Weights of a small transformer language model.
Size: width 160, 2 heads of 64, MLP 640 tanh GELU, vocabulary 1024, 2.64M parameters.
Architecture: LayerNorm before each block, learned positions.
Training: a variant of SOAP for these matrices, 125M tokens.
Each number is 50 + 15 x the weight over its row's rms, rounded and kept within 0 to 99. Layers, rows and columns count from 0. The size before them is the row's rms in percent of the matrix's.

# layer 2 MLP up, 640x160, rms 0.177, rows 522-526, columns 0-159
105:73 49 16 42 36 53 57 47 37 63 51 66 38 35 50 54 18 48 46 35 34 37 45 69 66 52 52 48 08 42 29 37 52 48 65 41 50 37 47 38 57 58 29 42 35 73 61 62 87 57 55 36 42 71 52 62 48 50 52 52 65 42 52 49 45 40 46 60 65 56 79 48 49 29 49 20 66 47 56 36 61 46 52 74 45 50 07 61 72 57 57 53 72 46 66 67 54 45 80 35 60 47 40 54 10 78 87 24 51 54 48 41 35 47 19 35 53 65 46 42 41 24 36 42 49 10 70 57 57 70 62 65 56 29 39 37 78 54 34 44 52 63 50 46 64 52 52 39 57 36 47 53 35 51 53 64 77 29 48 49
103:53 47 51 54 82 49 26 62 33 68 69 19 60 51 39 55 81 51 54 58 22 34 44 56 25 47 52 50 60 47 45 48 37 43 58 47 22 39 53 37 54 47 54 50 57 33 26 56 73 65 37 22 38 71 48 48 52 50 42 75 45 58 45 60 56 47 57 28 25 67 76 26 44 29 49 51 72 67 31 51 46 77 45 37 39 22 43 81 64 32 42 69 35 57 46 52 51 57 73 62 58 20 54 19 49 41 64 73 52 15 31 53 51 37 50 58 47 51 53 71 46 35 45 42 63 51 32 45 54 45 40 59 23 34 20 52 74 58 52 51 43 31 25 78 42 13 64 39 75 34 52 41 49 65 44 45 32 47 75 51
104:43 35 26 30 50 33 22 76 59 66 66 35 26 64 30 59 41 17 46 68 23 29 46 40 51 64 53 55 53 71 52 35 43 53 64 48 54 57 59 45 50 42 57 53 50 37 46 66 31 62 34 39 62 42 64 53 71 48 53 48 39 41 62 77 22 25 82 35 83 59 27 62 52 54 28 60 16 83 55 60 46 52 71 52 48 53 57 46 59 43 42 47 47 74 42 46 65 47 55 39 68 46 42 46 59 37 61 28 46 68 38 54 31 57 30 44 82 32 40 42 60 39 65 48 45 20 51 80 73 43 69 41 81 61 43 36 53 53 66 45 44 51 75 26 28 49 75 53 53 35 67 48 54 58 25 42 81 71 42 56
101:37 49 70 44 45 36 45 46 81 34 67 31 51 73 69 69 53 75 75 30 46 55 73 45 81 42 46 29 50 54 59 31 58 37 50 44 31 36 38 41 31 99 57 72 21 44 65 27 50 65 38 44 57 42 67 59 58 33 38 49 37 62 40 31 71 35 71 31 48 67 53 58 40 66 49 17 43 54 63 52 44 61 50 54 57 46 60 71 40 58 22 49 47 55 43 51 72 43 24 47 45 52 57 54 71 41 66 44 37 37 26 57 40 59 78 50 45 37 39 30 50 73 47 36 55 55 34 33 49 45 38 55 28 15 31 47 82 45 51 47 75 32 45 34 36 37 39 43 69 24 60 46 29 36 42 50 37 51 74 56
089:59 58 65 50 81 50 59 59 64 31 37 32 41 65 60 36 49 43 25 25 55 63 74 34 50 38 48 44 52 50 69 48 59 56 44 49 30 52 40 51 49 47 64 64 76 34 64 26 59 62 56 60 50 39 41 41 59 81 66 51 65 54 34 39 64 59 40 53 40 35 43 26 61 39 51 60 05 43 60 56 77 39 43 59 29 40 47 41 65 45 67 44 56 60 83 32 19 87 69 35 25 60 76 53 37 19 50 33 61 29 56 27 80 81 58 42 67 45 64 44 68 53 44 56 64 26 43 31 39 31 61 59 49 67 30 32 67 65 62 51 41 44 61 59 67 54 43 55 70 48 58 41 19 45 47 72 31 51 25 46
# layer 2 MLP down (transposed), 640x160, rms 0.164, rows 522-525, columns 0-159
096:58 36 29 30 34 60 39 62 55 99 50 46 38 58 83 32 69 51 65 38 84 93 45 51 60 61 86 43 18 52 41 49 50 54 53 53 31 15 58 63 56 52 57 41 28 69 58 67 71 32 26 53 43 61 42 49 65 42 46 77 24 36 22 81 47 55 68 60 61 59 58 45 56 51 64 53 52 61 44 76 45 55 50 56 84 73 40 55 31 62 48 46 60 33 41 36 24 41 43 51 65 41 50 34 46 60 59 46 26 58 58 65 80 51 80 33 44 51 51 37 56 54 72 35 61 58 60 70 47 51 40 52 53 55 46 46 74 47 48 51 46 52 36 48 53 35 64 38 46 56 40 32 31 49 39 52 23 35 57 74
101:54 46 56 60 45 15 28 34 80 21 54 37 54 58 38 37 50 47 46 75 41 34 50 39 48 51 63 29 52 63 53 58 29 60 48 69 55 42 48 65 49 59 46 59 70 34 64 59 62 24 49 45 32 13 56 38 40 64 79 51 54 51 43 55 23 53 57 80 53 74 31 37 43 48 62 54 42 57 66 67 70 69 70 36 38 40 58 49 95 55 47 47 55 51 41 70 31 93 63 50 55 47 36 38 45 35 62 46 49 46 55 74 35 51 55 57 49 41 63 42 61 60 28 39 67 29 39 59 82 42 50 39 68 35 55 51 44 39 36 61 50 43 54 65 33 76 52 54 51 52 73 88 57 38 43 12 21 54 65 81
095:52 79 62 50 38 71 64 58 31 44 58 40 41 58 55 20 50 41 49 50 58 28 63 47 37 38 56 60 57 47 72 44 69 54 70 52 49 70 70 63 80 37 46 30 55 46 39 50 35 79 50 43 49 63 76 60 60 50 36 23 36 21 77 35 49 30 33 26 49 55 54 74 14 36 22 34 37 45 68 34 54 47 62 73 61 56 55 37 55 46 55 54 40 25 39 37 69 37 77 41 48 49 49 52 24 47 38 05 52 66 64 65 47 70 79 55 73 58 30 72 47 34 79 59 28 41 54 69 51 33 46 36 45 43 53 45 32 29 34 49 44 47 60 51 49 43 66 49 75 50 34 11 47 40 53 54 51 43 31 35
101:61 69 66 31 47 71 44 35 74 55 49 53 32 30 61 73 36 23 25 22 64 36 33 57 44 60 46 77 45 58 61 77 61 58 51 39 72 62 57 26 75 34 42 33 49 65 61 51 30 74 50 64 35 59 72 37 19 61 42 40 62 40 64 65 54 69 28 43 53 41 76 70 39 30 55 62 29 57 40 54 45 51 42 49 37 65 32 36 37 61 38 40 75 50 36 63 74 49 57 44 57 25 71 35 57 53 40 53 46 52 52 34 20 53 48 67 52 56 62 52 67 32 71 59 22 47 74 45 67 56 54 11 66 37 61 46 58 44 43 50 54 48 68 78 44 65 38 49 47 71 47 81 65 54 63 54 64 63 90 54